Weights of a small GPT-style language model, trained from scratch on English Wikipedia.
Architecture: RMSNorm before each block, rotary positions, no biases in attention or MLP, embeddings untied during training, some layers without attention, local attention windows, gated attention, exclusive self-attention, short convolutions.
Training: a variant of Muon for these matrices, 207M tokens, 3972 steps.
Each number is 500 + 25 x the weight over its row's rms, rounded and kept within 0 to 999. Layers, rows and columns count from 0. Numbers have three digits each. The size before them is the row's rms in percent of the matrix's.

# up: layer 4 MLP up, 960x160, rms 0.18, rows 678-720, columns 0-159
# down: layer 4 MLP down (transposed), 960x160, rms 0.0293, rows 678-719, columns 0-159
up678 095:474492530515522465537528534505517506505439530487544450527450504461499502516483462479514507522515488473450507473449497505536521509476521480557542495488502483508491475490516511505500491514522491487486500496471499478509488507496517500502499538499513489502546515510470465491478499524523502479498472520461475513531493517504459462545513490499599440499494522484491551474515525516496487493522543491528518545470520465484489511491477517500488492532468471468498490506499472493540525483510522
down678 096:494518534480512502494518487494507540469496504476470480516505514477457533489522471556475506471501538504470466497535466492521516491517485486525499509459490485527517451522485508519525508489471499479452488509498480476524478471494525503507518502491512517531524526540500530511507485539479496407522494550502527503533513500453533518545489514526514491474535530490517511464468520430541485488498525479507474483452467492474522499499486475476493487537495485433485476502515506481498482528478530
up679 098:535488460437499473489481444508490482468494510469515516534495536520458510484467492487477551496500463486501476465523485495479500502510489502499485509479493441520509529505567498506467505515489512506519492529498493491528495495473517536443503519467506535486540486517515467476496461481500498487474488574512512525458470517500503484481496492491502503450457495526492490517491499513505521472503466491492551505512480494529489503498522539496454500540504520489476426544499490495450528491525468
down679 104:519480509513488482435509468513474540500499487525497494508513428470485516485504521495461496510487469548465507484491494501505475503523496513521491506511527479515513548504483463496494446494478532490493535534516467493479491493533459535488494508487478573497510466503509491484514555472525515490520448492477490510497481486499510538497441527456468522491545489532501517483501503492482512533474518493478457563504508521520488504469447479489502481506504506526470464537471497541488501526543488
up680 096:543528487486479531514514513467513496482520467518477541505512469495479517495482477497500489518517508476522495502521485508510531506515460521556513468513527511462464545481484492501485511490513536482537500476512518524554500496517531498478473486506511495512531495504459499491540486467527502511517504522476468475485485519499542548507516488496496517520462511576477474494465501483527481500503494525520451550537523485523481498517473506475463488490602472453522528510511521507533460514534508
down680 099:469485515509461489487484496459524515485505498501557514529513496462507513494481486490480452506472479568503496522517503528533491471514532449468509525492502528510470511492512500500502495494571585493498478462542543521541494470476494473524490491499519535484441530458499476487466496527527523495486464507498525511503528502458484544512490503506537524530486545490483490541499488488487501499519507527544515486500497498506535503558499516534497491487521525537524487472515521462488505465506497
up681 099:531507483507483518488527530526518496542507530482478453504532489502526475489478472498484475524525460510502515471499504504489507458474468502504530496483495474511515469496484496484509490441481491535516527523491475469489505483500498509547500535492519474527527515497481523529504475501510456529517524547470505497493480493490516457513561482517527496522509500510546511482445478465430483492476537448516544475528460501501509504517458518432477486525520512541501491490493448520467538507521530
down681 096:480508530487487506527444486521530500492447463492480515531509513555472493504492494464522506508502513465523506524506478484482496488488482509530464497499502512530504528470425468464497518488507517465522455509549496510477537504515442475560463501490429533478522511477519488515480499521467546489506504466446516498464527524473494502493451540496516500512494498539491491478524489499537496464528486504529517502501524513497516497485479528483490474498556507484485542533515527517490532511492504
up682 092:482502549485557512482494491542486539502520479505519504502509488454512505530490516504462453481495520488451483498501532452495512494545513513522486448511512490523510549529500516545502502534453495517512518555473480501496497474521542507492494496483519478487500506495522530536448474519536534494537489494488495549523528497464514455462476483492469510476443478520501517480482500542488522498484506516485514491566509478487510503496513511477515528517536542527513545485534504516444485480511497
down682 093:442517491543558441536490451514539495518493545516528503472527509534489510475490523525549505472476501514492482524513512482455516498534483523484491509509510513468463449523535465466482506508514516535473490485506452511543472490414473479519486533493513504496466516460504478509518563548480505471472503532519528490523502499513493509509490529499480516478509492493504498498486541526447475496488518525471476496532520515486508502507499540492478518519495521504508500525544513504521494506505513
up683 102:477544490521474487527515555477487517465488523491499492488498496517488465492486469490497513496503474496477545502551508480498498478501486508513511554463488490465532557488500502524464521487521521514498510506512482510532476526481538461472484508539489495479498484517525484539502530465513474524519492525513537487494470508521487506489525516495562491462492469496487556469489493464518481480464529470530501463482487497500432453486505528483524496472492539530503475559511483472487528450556521
down683 099:506485488512511510519478508463473506473531495467506477491479502475465496521458501471444464482518495483467488526492512556479454537481497470468517485465524503507549520459505541473491525497527513464529532497548482517535514504514461508487493448511488536507454494501533489518558493471510539495530483490508514507477516530445498535520498499478513538513521490502491481467536502442516486520500503514499528504499490494510461472505445505507483512486488452539504492547512509487494534527521456
up684 118:529506502477464518523478506449512500471502545487496496496485485502515534529517523535513545502478468490502488500502512481491512509513515517496512561504527482489493493556514484456490495507498475505469492483517507489519538470490492514505506473537496490498497477498478490515521478509494449499432515536543501485498503510486502490540538476506507458525499523527533518522528534523524542460543536471494457508491504475520524506532493514533466608504559499505477521497460517480484534502480474
down684 110:485510528529524492499537539518532511523490534525497455498449531513513496515494520455472452547487532467510509522481507520443492454547555495493474527477494515501482503493532484491533516507477477473516496463509490530470470488491471448480495517529513526497472527513465503513506532530506469493471477517527498500537514532496495502544518535485481516517484494525492477514489553512464516492507490441503481456464512480524501485504511473482509540504462492445509492499467545492534499468513529
up685 095:485479490441501452530486483522487529509507522493494489539505469528515483509501488481521532536535471504504510506489523533497503502506511518504500468454560500507546532509474488543509449499545439500514512553501463489546519482475503507500471516547533490467498469528493546528534469506486514496514509504453479518508506499493476561496514486508502491465485453511448503496514497477503511554529503504461537484478518506496468493541480536526479510493498521499540510487527497533514512512528539
down685 100:480506480548563546477465496474521515542465543500489513498500511505466497485498513511499479496527507501531538534560480547517489503512514461517535536515461471534510465528520480486458513466548503483511483480548529514495475505419512498485498469492505509477498502519483466492514523500461545483514482489515504527495521489495481547530466491506478496515518470472513510500542503525493508504535504506531499494451482521487476544496475476495511510522467500535487514505488497530520500563505467
up686 082:529505509540540502517483467469508491495502530471464496513497507503518432505526528492463540491479508477515508509526572445536522509518458476533478513513509525482539496493521506506514500454540508530496520520505465511520501513486465493507501507491491492530493492517495541487501492516499498474505528445490483496531529547491511497483464496488509493568505491438497549511520519468529506465517520529488496505484501498541456488503546461520479504508551444484498509498512509512452511467494467
down686 085:496501508517491535482536430530485484533550490467495486519479518499511564511501490486451507490466511484489498509474536477537524495511475479483521520490492514439514499501505462499547493503507497520559482481472476479508531533475524528473544524521566483478545496539496537532460486488490499542501466538480521512528473512543512485472498512519487506535502471473529536526516507503471509492464490495482505535533481541527521494477504485542483518513498531517493490511486482451508511497516488
up687 101:506463495494529476492511504514489542491491500526477525505473477483509483460494469545497548524555490507535482478505488518480477514470515489547522514504484509497541475522510480500501496485459519512512492502487499454477481510511523511477501497509460516525540510534511509539489524516537486502502565555469490496500489530486547515556512511496505471479491532468535539528518477513490446491485505509548512524508505504468488494512456523487503539568540490485447509504450525486552474491495505
down687 102:495508509503515454509479470500509505510490492522550499470476486486462520480520493512508444494510504488522533498476498505482486527479475539509502504486508477508474478505517534501504505481517499494493442512543478506488478475425498501500503493592529509524532537475500518523485531538532483502523503478477506472504459492464493529525498493530489465487534479489501460479491510487556494475507436481529520510467493503491457512491421496495485517515528504493492481477458556451482486494503523
up688 093:484525514469513497492472492466503519461516531496497505497514497520460534517465484497465528530506483485494508516503456528549445487499502488481462555565497497474498513455484437515499511523423462508482485491496509502493476492496489494467486480496540519467461477499506479491467483498503502512478507507465504504482459510532523527467533511506500436504467524490438478525533486487498530496491470464443530480500440486511491447502511507480502519505516484493507510522484513467489500492529492
down688 098:503510493517558506492490531462510520512482505477516495510502523477475502493457502514485523493475508482508525509548486513556489550522455474524486519505473494482515518484502477537436468488461489534509540452518489518513499530521456474455512492515503506502467507460519493503444518487521499510507534513506516475542448491471485484485520531544490504552512510497466560483486496532503452502500506499490467511484524483548480504471493524467476500492502524499514478502480570517544513493467513
up689 115:484501508510519531501547499504475439514521465517524509502485439541465499488530529488519506509482505499497472496488526531479489516553493533512509490449497482534492469524512488430510503488468466497499505517449493455523522521494520487558484488513493507532499491517486471457492495554510480464502534481544489515512500494475534519511486452474534527521521514509491502468527484490479490453447482489506508519478493465489532500481490502538518477520544506497470490561507531506508526484459511
down689 111:492457484466546485522502488564506528477478495521515495521464538491522480507493488506490511503512505496528513515461499555478522509522506515487477465493499547497495505498493508505492477495476497495522518488485512501544505500521499534540500566499503525521510479499472514506507470508479564475489520434522520471457507512463528475510503498511535516513511511497525506492513527479554526540454537570501539478491531509517513498483519524524489462514476494451504481557493549530447492510497490
up690 095:526496494481480509517477475488532507505478508470474465483540478513502525500498488469524495490492486552525508514543510432497488512500458479515483444481502484502527499504513492497518491507496520497511512494510529501477509527466510499463503461414498542539499420487502495531507506475476491416476470438499517498499544512518448517505474491525485514500529496505497485491509490482529505488536512537485490486525548485471479517496477507503550481526520492510524488499479504519506493535550534
down690 096:499566496468524503508499495468449494513502502528554490521479504494497509508500485496541504492493500528521500501476493471492499482490459486557542568475512483506483484479494484478484544529435527524506460502484504532530495473575524530488518499492462506501494521480543507555504483521456487513517452551484471482530515492499512498477458468495529486479490468531497504501487488485485503511489474471494498511533506558538497497501483511487503508493458481497483500459532444496503487545500495
up691 103:556473491534486493527512513495514516484484497505520487549493478512505520508511533468508481498509523495462489530475483512498557506466508450510530494477467516488489504469517461484512498484458477508511521498499504505518477523466518502491493452501477470510508452489521460503514499411460528492554496480502482439462530527533484518516524534469461499485516508491516513528486474519542523477510507575514495493517535492505517506504526493503503513487474499502464481448473474511443508525484530
down691 101:486517505513508537469491505462484468503514533504488519489466480518485482517488453524512497527481537515511503534513478473506481494473460554484472491524529504509498498489531529482545474519537477478462537528489511534482567515532535497509532546490481554486448553516500515483514512491528465518473525509530561518508483487490492451484493507518538489505502467518534483509541506509445509523530456465500480491538505479482444540474490500516515498482484501505535494502489487484509506514466491
up692 113:472525511505486501453503484527445507526494488487450461498518499480490439486473476499508504556465535506509496489495461516490470542490488504505478487543498507468481489509508521490476486445511514516501475450510500542490495547540469520492447524475536502497541499559438495522499519500476524519491548510467524510524489501486513500497521552507505489468488492491507482531533475437503526459509499504476497512518497541486488486541523481510526495534459467481507494492494523524464500517505472
down692 107:492448539496498502470520495481510530499494550451537485493492526495499477516493501501541507582520525491476487533479482483498476486511511489487496494472507495487523511487476509494508478524548501483510502546550464446490505500504494490479511523529485477493454473511506469463497503520552442499541491458517524540490469467509491521472496503470483497448529491490464504502507503499510504547441509493550532479457500507447505535506461514463541508517503487475497482462500485479511508479500485
up693 124:511494502521490510485510484504478507463458513499506516480512493471582526499532526500474537509525527469510492510500535494531473498514473512534461524468467471484527477504486530498512510494493506514534518495459532506505494493520538483510461502475479501492510490546503478497431490506446498495503514542458474460474479512472453473509508464446471453476462554534520446473521502451515514507497505520500487503479519500489493497434467491514517510508495517536496495533484477514474481475489528
down693 134:521519499470471504482503489499498531492546504531485526511474470490449510483486507501463523491485474563485530491476480447554536559500522526565517494495512509474503502510540537491460474484470509526485490495463476503543529479486496524446499534498493460467501512502522515535466475464503546499514509461490474510501517500511489495514488496527472511518498495538496515498500488493478499519520494467455484475514555486539523537461533494454483517522502534491451512510538511475494483482475487
up694 089:512502467508501543474463523491524521518488516486479492518490521498421514470499482520508484525493468514464512515486489473512543478552477507490457484479460502455457486510494484484497481450517494491485470496505490495521494503513511516455466477523444530463498507448504499513530489474537488519502463489520519483505495537514500512481466495470507496525559554446526490508500533518527503489473456479500522487504516487526549564486494500511520494545512452502487491541486524495505517537477496
down694 093:474527521472475528507514512482515494493488518501493505533520527498494453516476526511534488512503484431514491514482483519537528475511497480536539533513501480515481502490487512493470448518510511462518537503498514519534524512454489501533521485508532474520473509525481506563533504507482501522480495485521493474518477524470508526462473521481488491468484535495520502555505479507537525511561475524463526525500511568473515496516556517462505504517531431497511527453492530478525516489487466
up695 099:540495525491510512490479467500499509504533483483487534497480478506491521485486510477508498504519506534516526516497520487493535482516491505487476433554522502520522529505512515487514507521511465466498495467475519539471475492496516478507483497495497497515520487487500519546535501468533491509498536471522480518513507455538500539489514501523496494443522436476487532455425413554529512507540499497513471522510537511484508512487475493483515526487481493442516533502479512532450486491547485
down695 097:471527524505496537504485523583513458503506504482496490529497469521496492510518502513497510505505499492510519533510511470490444433468524484480530494495481539505507474496497520495543468500516506522482466509469477517464493480511526494492501506429508507490524497515462497504508540526483506483490463486521503481487496544463485443475449531428483527462476465500501497499507507507440489521497541478514513515527444491487511486459446537530484502515529528518512492479529497485497502474480505
up696 094:432528463448489499497512490529519525522495498473519508500516508525490494503485526474494510510522531487555474446537499517516525474502466491500463521517469523472486492464516483486523512523518509483522503511501502491518456507489519502506501532535504485452467498496504500504504490493467487495471518563515542517530436476488535509509512520504518504482499519478501506499447471489475496539501483534488524393505529492545492452507535498492484513534510532486515483526484486489504470482451513
down696 093:526536530533466473477483496466462511536535492474491499495507461472492512512531510504508483463485544505468533466486496485485504527529518508548491490500549506516495518485508481511446552486500490496505491489496509487514486500597494502503475487516458461515542480483544471541475459468517504493523492472483533532502479505502497518496510471498515529552496530494452502516514503510455519533504475488480470544484503481494511509506471498503517489536487506493526517522482468485506518542470426
up697 090:512518454508491483506459493556461478480523504472482512486521410490550535489486476458502470502517487579510470480492507501533484551530486505527489497502523488524488531517470536504505499506520516534533504513479539530478484501514531515458442516483511493501510524494521507526434504447512518510535505502474455483490502505513469493528492503517478491500516506518462521455502489464481498474514479538482499497463495473532495518545509500471473561505510506484474497504488505512506490499512491
down697 095:481520462499471494481534535557492544506456491529510454487518484486529546478502498535532555479527454464536497481468519496447509551503496535524478470510566485472489493524497458486474458472507519507504520534550530492480500536441501487539508485510510502522497530470489499468465506530529518512508503538496507480491499522474507520486502445531500533528499503490534518502476506510489533510486501505508494521518524492503479509452527468479517530493463514523473478482503504508513508505470474
up698 101:480524511498497544497481478476536502507518532482531504499494476469506498494506519455464490519504494495496514526530499504497478494479456482466475491470502474532484511480467496487528492518529517495478561574502518467493513463471509451497475503505473473520557514520482493520499536462464493482538552469515439462518499504509499497491540463464459469483507515503481495529514551506529519515462489475518506495512500471465472468493487509482475471466504482514431506478477519508548483512472498
down698 102:493527476504493479502538501504516494506471487493554544497473462485481472474548493520489537501515539530515542549487493546491526547474522504487489513493501506498512551488473516526470487509532517531480532520524490521524501475477557556506524484468489470498513536490446516477513487509527496506479493469516491493494511526462476543526514501501471496463470493454512479512526477459488508531468481486538522516515475464502530506510519491499485527491525548533545506507490513457522468542534529
up699 108:486518510527482468494509453497510534445509526477517504515464498518541506477544496518488504520518482519499501468478463503496461509481506509478455479501457445506522470539506452469510491530496515500494489475498543465489505485507460531509545482476546518525509518528510484515435456490529479520542488509487511481446500520515488484511495511519518531471512507491535480527531508500505484454489554521487492520491500485458512508478511480480505491551465520505505511508530562490555472514505459
down699 104:499510505511475486465540477459463581510448453520513513517494544508515517489473515473514451551536503511520512535523524523507491549498466497499489513486499480503494516468485497469510522506454481533530505491516483496495508532505495474517486538523482437502492445486483508552516520516532519465524467499496521505533472492491480419537518486489496519502510504476480485494495491471487504490487493483509531504502534475492520477511476463476491492484460491498515485441503502491493480445469528
up700 100:545528497507520454500464515467511509459519486492462510530524495509480537520542506479517469515486552464518524493527550487494499521499549495493509468518509512455460475516519455453490500508538536493521505507523492502486487480514530492507524532476494500511490526484481499494479454482532493443506502468485461483487559587502474518481495503520495540484468455464504462548529484467489536510494518516457503503484508517523490531495519511523467493527494507470496500515483493507457498488517504
down700 099:524455506521509535492528501487516467456493506466499545456495540477499504478550513508466491501463502462500463493491492485534496478482473516472539481476545509485508509520487501519483443494500460530528504536492492481498542502431518517492488515521486515543497488455493538480512508490460524507498528507473503489460510517545535517533507511498531486525524498531509495495522460473450515502540506530536464547466487487492519474512507473503497520488496518513490511456521522495535456484527554
up701 116:457485509495476534510527515505501552473445512475487465540478519488512507477549490494534513481470554466505521527466499511518521561508464544543536476503556491542522522472520508502468488496512506506523509505550497513505504538494539539541516493502478540543525495476527510532482487476499542481481463477483513511510499505547529487514520446484501446480494497463511487507539534521497531497494526508487473544500498512506511520525492489546478502531507526499502494524468499520496496516479507
down701 105:533500486472509453500515534515536526506516501516515512526511525471431558485497481546505528494503492501477493514497506466483491463495520507551537484499503449473504509491503506497518503516492507486502463548501504489471492459519551477445506532451471532506518529466482513509485488476505498486533505530507472526501479488519495472493443487501540493494559453501549559517497498498486486477521515547492471483482489527510476490507484456523503502537524524459459499456500493496493506545491502
up702 089:530491515481528475532475480505484499558520509510527542511495502493467491559467532514510521480478536525507497551516470510499499501521515482498522509548524491486508503482606487518501455516521516500531510515500522515479507506490473457471513490513458553492561519472479536501491462516507464498440499518483459478488530495498503503516508497470494468540471487480509509496535503453502508486506534488505502499479491466487508507513509517462538552508487512496517487497491473487515503437478479
down702 116:530503459499526492488503498514473469502531475498547539486466510528507503519513487516480535527509514475496499522471483534563482547504552523482484563484504477516509502539530515558472526474532506465523461490500506510521515494452497462518503474541490504516531546502464488491467482546502473480490514458472544491535505497541494559498523514557451473504510521528492506470487485493492513506479502495505492503513487487454508503530530521474505523499523504516538486519474458524520495482515506
up703 101:495542319509529510503499479530488484481533520390506491471476515473477503464509456477504539497506493504482513486497507527504502463502500471508517528513486496496498485486526506464499482504500498500515457508482499527517492521495499506487485514507444502475493493479519482497493479541536509508498495511493474504445501502485513502486493470514482481519492487480524494486506485478481491508485495486499495515493496520482498499484520520493514497511486519487516524524504510527510486502541459
down703 094:469498595524517485491503529539508492510469529580456503513494500532511538500452528492479488524420488512519495521520520527508510501507525520470507502500474489515484450473534493478495517504519478494501526521527496432511493478476534481490497509468523516503526490535495555514492512463519505507479468503487502449518478504504530513514500500517492436517530502498510518486524509509494510449474498488472546491499497498496470483523504499486513548496504494524518511522514523482453458505474487
up704 107:518470478498489508448500529514510490461508485502497488507499518462495462563509496487499481528465516461544487511479459463482547490493516484507491511471508478500499486504485498479467528564450522487512508527513519443529547466488505481481496499497544490510512509536488467449511513498505490528516548478443521489540521523488514512486489499511497556506450509512509455514506516508482478531479502511491483482488539468528537525497494481512443481527511538490516468480464439478490496502512492
down704 102:513557491487448516469517524505520539481457528487474521536505485470484539488509484515455493489477499549523538498558486540519487530504475483460477496471499501494491487483484508493474510482478504467532504510522513476467497466492557520538496481521513476481509506463529512509508516525520517482503529514494476502474458518449509499484512512488465504547539455504544523469537520478490516494493489443461481544484509544515512528481514554474483531476486511491540504467498516492526526512496479
up705 082:508482468483532470480507501489510471512548491499487469498525469547514450494476551508441504513489489537483513496479461527491506500481477513491507510531511495495534530450474490489560544482513513463492476543473495506486527456494466497533513487497460482516507551501469532486476469501505504484534544488454450522502480495448544523513512459481504543491513532489504530551497504530474519521462519503487507524499501512473497528464478494519486544529530503517479490494520516461503531514500511
down705 081:453526467472528534516461492499526516487452452527481508493547487483530490438476498460511514470531493494505523501540504461490509519518510534477473510474431508486481522507531504539525475503506497467542468479504502499511466508530462487445482468520458480496493490459474473518483485522530512537516525463489533469458473536539519531499488499488487527493466502491479506511489480505520478442489516490503515486511510526546520508469470495508495484487520486454511518490539499469495473523514497
up706 120:472547525492461444494543507475488515474494472492473517584514504464487481496463499503496516467514464499457469496510476462481524522485509469473511523499505485516468505480504479483486510465507528489489485475519504518489527519501517409518475494509524481463513486484505495515490505473486496515513471525451462524542529479486506485497508507533514517527465462471506471479544513509478502504489494456518515477489536493490543500550522485535500488508481540505450458517485540527474528502509509
down706 111:497524531513497530503454467521509478510478492462498501506490491526497452510542486531505534472507477511489489525486498499492530500528530510509523433522511526507516493510474503492486499474507507491514475510499467479446477511432487483507509521504498515492461479523532514458501534483474502458538498458509489512468447508487525514478485464506501459475513549531466526481478518507484481541527483560440511521484495507508509496479536527494496445527532471472527506488479440482483505484462535
up707 105:484539514508508533492542463508496513479489452499449530539514494457518498519545471445505511491485511540495509520481532506494499515471500476485480496463542461531506492505502484445499516508495491495511516477500490505467402507487484501520514525477504548507517531496510501520459504471521480551514511471457496542531450488508495512516524500481525493493522444496488481500500461469517483502525488518467475519529526501524478527500525490498477520517506476536507530472499484534435475504483481
down707 093:579493514509523491531496486502503466509502519477536486518478501548466539520505516484476503485495501479476518499465507532482456510465478514498502489526504466473489479453452500513537509494502436513519487522470479528509431433530506474482472502512505509483451477511504522460496482504515464532477528518508552471475518467494476451492488474475500537528527484493527480512526522476497504569516484523516474531493500493493529494505499478464502500524527508500505560513482501496505521511495489
up708 102:510546477530492474537497534464512495499520484523501528506496496509524489526460483482527554526511500493506520495523486513490500549510505463466512553505512487494459527521533482487465478492471433519496462493549453506508496520507515496519527472523434499487504477493483509523482531538509457505482495513449539500442499512482499457470454516508486506529520494504531525527517521509517514451499462494503523512527502547480484506497483513501484484528461514515491531493477556543488515543497488
down708 096:514503510526511495452483545449468517496517533538539507462482519556509510475458509483515468538505477485445514502482497489512463493516520485515484485509496460484498461537502480490546538504496454523525531508504490519484506533420527467497517497519489458486502514505481469480512541489511505487480543525508532489483512511544493501541551525521494497508458480484541497485464510506531486508429520494525481498513481489493500499527510507499502511480495483478511460445443484503505514517497501
up709 106:470545486519481424512522463504517478502508443510526525456541489476508489527477459499460526493497495558454484499478468517461534483531529496502527456509537515490482495511534482513448488509512501505507490512514517478481477471525540491517529503467522497527495479512448511522477481479525492495499525508507484499513492544514466528470485513508502501474473489492530538513518500495477496446506521534514502537487485455500465530447503519509488508488501515500428510488509501551506508537490481
down709 102:473529522531514476529521480492519479496476501484476527516468537510473520519516539527462483489495512491530467464554518494530506477509516490462463479479502455509501470534535490500494486459497496482499528489483495491469503471491482509492473501547458493513499473490446549483451507457495528504493488442508490501532456513504528575533485505498488494488508489459527503509497488492478494496523557481499454477452509466482460473487468501520496534553502489508513505513519456478487490496546505
up710 083:468475461512502525536530480519434508504517481466532456494493470530485472525478449492545489513499478513484477525490492486504462492525496525472493479455482447522484482479493457558446509543485493535519459538472510506495499498487477519513494487491504509516481466540441526513522481529500510516513489511474520489490534517486479486475489531496502490488530461522540520521517439471495489532509525486494448474502484514468504485494492488511479516496504517484505477531545466492506496450546505
down710 090:486525494514514510537524499525526522521539535519495501525501479513505510506512447509518509488486496506515525505442503451519492509512503548466501487481538453520475461482540490451508480492534457522495484514491530502504478477488482552478454482459457552526502501470487502474473478498480540454520494523527522500478526507525491500486516521455465487493467500557504488496513488500509493506501450502473501475455482536504489520537464557503522537511540489509504488554524467499498483494520469
up711 097:504504513507491494512435517479517549498500498481443474506472468516471477491505537504502443501491516504487491543509475503483491484503482520521497489498490477550484510544549533529527491497525537444480520510513471505520507518479499485540532460464454478475468461501487550461510512469475490499475458516498529483517508503499497525493526528469493576525510540520495511515533533448526527487485506485462500471470502497453531503485524469488515529462480482494517517498520518473505484503529512
down711 084:497515485499519499506484492497555459475478494491524508525495492536519502481487491540455476536453488466509494516404567496535500431488487502484468472533473510480505503508511497428485458518499500511521497468497456473489497538503495518504481521493494517510491528549492505476495502542524500533494495531484474546492493481474489473496506485520500496524498511509462540491505467522508462519499474484504480522486527541486527511506450503514556473476472511507481473529488537479514507515527499
up712 105:497512537494499527509524518534510526494500479506478517487496503450519552491531469486527464536491516488479526511519514510488463518460509490480491486522518482512477548506485535502502479476504479510491401497497477540462529483559485500482496512516484524506476481470515536507543480468518492514539535526494496536488496509486489499474508491497519461525476495476465484485487527521480474461510477482493463517489457481457492433475509475495500492482509466544515507445498518506497481528453549
down712 095:571511503528523491557485487457499453472498495503473521486506508481466462524471463472485486486495481502525479470481524538531487513491503518530498480454505524503482432500543484497521467528549473445520529541468518494531485492459505509530517520480535499463529500508497519517496487525512527487508492507477489483513518493498511498490521507485508441478489486495492525475502491500545497490486480502515516536541489502494523497514489552528486486523475459539499487532538487449442471494500461
up713 097:455506526459532532520526491498517526514465488455550476493540504518518534494502537522491560514477480467512495498551496520486487491469471521502458451513470471482509480513535494504562460528459504444514540489486520512510480497510508542503483464512491510480497401501519522532493500489505503473486472461539449475499486473487476522493471522504491481510490469494517501498504483498510482504482525495458530494486475497499488499526490477452467518502503500486456514458485490494481489492510494
down713 090:537523490483518471504473491529512523472471491517493477530448471513486505516490481528496464463498486514501497508494458435502513541529476495486487509500453507476544491487478489466508493518491505512494502488490489508532486496561485463494504522482486514486542473502539475509529505446472521472525532503543513465531504494460477470492445481504534497493522496498483557487491504470477502543519500532508449535514488487499512440504501515554500483467478532493495510543489450504540517465487465
up714 089:475510525477513484487486513500482509517516491489495518470472488484489516513523513472507556522508503490510525496494555492482473506488510495522438530503489478501518524488478496497497508550502472535525516552525518501528496495494496489461502524520494490427469494548488495545540511494545499463511514521528484484558458513528491535487500505509515467500498482475489471540497486546502533533542461413464489484477498506524508469516513465532498495469505506521544541512488497511505507549497544
down714 083:521509454550499424485529482476475458501528524501515495496458483502508511519488499501532475440487524468459478537501509551516554498521497509492509467488516499523543460451479515498487527493460489508527491494534488499508498517481487512557480496510530511530480524489477512513492506470490491499509489502509503486488573486447489486540513470512510537540503538514514478548535487512506497513509472476514491517474493529496516516481460487495506509504497502520517489545450534540526515549516479
up715 096:515500521468503529503504530532495541504517497506493459541467498494498475497500475531496454498497467487504513485507484496501476506492489500455530527470486522546554518478511481490551508518512491472455485543495482475492452512488527509490503516461508505573486483504495500479511498522526495486503545500484532511488441520515522494488450492510495507460516485493485498480491466496451522509550460453539448502517474511503516514477500504500464516510511502527506508549473519421445516464518504
down715 106:520521461482516502529516435508524447509519487519485510526462503480495509500516504534471485502510474483524477502519544502491498493468510506502500511487534506505499512472499515517526508481552519501491492536430487487492470463442478520462480495509494513533446449447531486485502530534560477499489499510489500467477480488535534469510544530486482493498491488532513500476488497494478503505510491449555466537505516546479483492473490494497484500524512494448508482563483529485494514513498548
up716 105:487487490536507519493514541486530530483524479533559491484491494492504525537473493506477531531471476476492471486497493500556521539531502513466473504493448462502457511523500510499511530520451528524515508549543525481474483482479478499458455509487493507505515474500475485455480478443507529536533482504487475521539497510497481513465471486463497510514527484467465527468485505522478474475498481475561458482530491503490494479474526476507504515530520486500485497566504515486532528523531497
down716 108:532456475496523456496502473484517517531491519531519458486525486497529496510482486530503451495482483505522526498490481441472464525509492502471487516516501499502488491498548512497504513518494484509481513463500483464502509501580447530582457526498461503506499473508593510514557497481500459509525510499526494492473512540483541519476499515531492525453501503477499506521486466495527488495485513512510481518514507504494505500497518479504497498480481465531532511495457521511526463450501533
up717 122:542525487495446497481512518482517507535474514534495490523464502489483525546513439506488540529503538493464514484496519517492517539518491488491478515495501521509492521520498469505505502478501521462495515488489465541494496474500509516492466473503543529476524524501469473497495532473506481510503548483491474505445487520527504457530487477533542496506474507502521502512468513521486596463532491499463472498522507484491529445483446471493485449535529526478488522507479475482518484514461468
down717 108:470520531516554452481523501536512516525470502530505513482512533536504507494506557535505521477474525519517502514514501502496550479507533537491481539522477466476525456509505506537464479505501497490529525532568498507532521528512514488488464497566578508481495520486503532500488498491480503550504530504528506429520499499532502505485449517531532529510500500490499546524489483478492452470483487508506501475543526510527481500483514480501494497500503458490459491537511515482507505488507489
up718 096:490475455554455479480488544499465498526497553488495500515535488503513505466487490520505516467484456492435507474519506526493497434512492501521536526508528524476509473471511487482535525522509501484506479504499534488533526491515499474496528500503497519472529455503492540467473473524521467505525515516478531505467454527452524529482549491522510501449525512507466473485534513510458475505473526464499499505484524467478521477527531513496512490508482530481503450482530475435510508501503494
down718 104:462504512494506516536461494478500483537495475496473503498503469466518480504493480471528499540521504470472498499557513476473508492494557510533515466468480506509476494507506503457477526442563530469544426480503511491478526528565485454466535511530510497513469482487519530471523510463525484462529516478516504484522500465470500495507541487505478467516526531489485489510470491534497502517558509503503511487481521510485500497519446500465488490524513497496513488488504475503480557495467504
up719 103:494450511488491493487488456541505526462528480474517476476527488545496495528523489473456489515486535470466503501518498532474498499488534495514460457506470489492486537431537508536444522532510503507454510494487454510458473494508470490531517508508498478448498432482475460494509527518502511477500487467487521494475535497511447490518514488480459488513521485488466514518534506518494503476495494514504496511490477457477443502475490483506536503483481536471525500462514437498507488506523505
down719 103:505510515536530491522547520504506485469503494519480496464480490510489541503508443501471480485514461469514508543493495576515477546506484535487483516463487475527531492530507510527457486454538525537534477498513496519487488476484537489555474499515500501485506495471516508475496548486531492493570507481497488465520487483452538498488501555451503487510556480501497496494495493491496470526469483514479528533509483461512514500539483512469537474462457528503512483523501486487503472520516511
up720 082:487492526524452503500457494492519550475478476477505491480488498484464496487478514496499482508529541575484477497507538477515520532534478542499492499483497472501452502490525520483513503537517485497492458525499493470482483501518474436479505475502509478513500483467513523542501544472480500511508523470487487517481489501506540503506494520468477525493517490527460522477512536524546512497487507503459461436531507496525476470538524507508476514482462498560531499580494495530541501468509492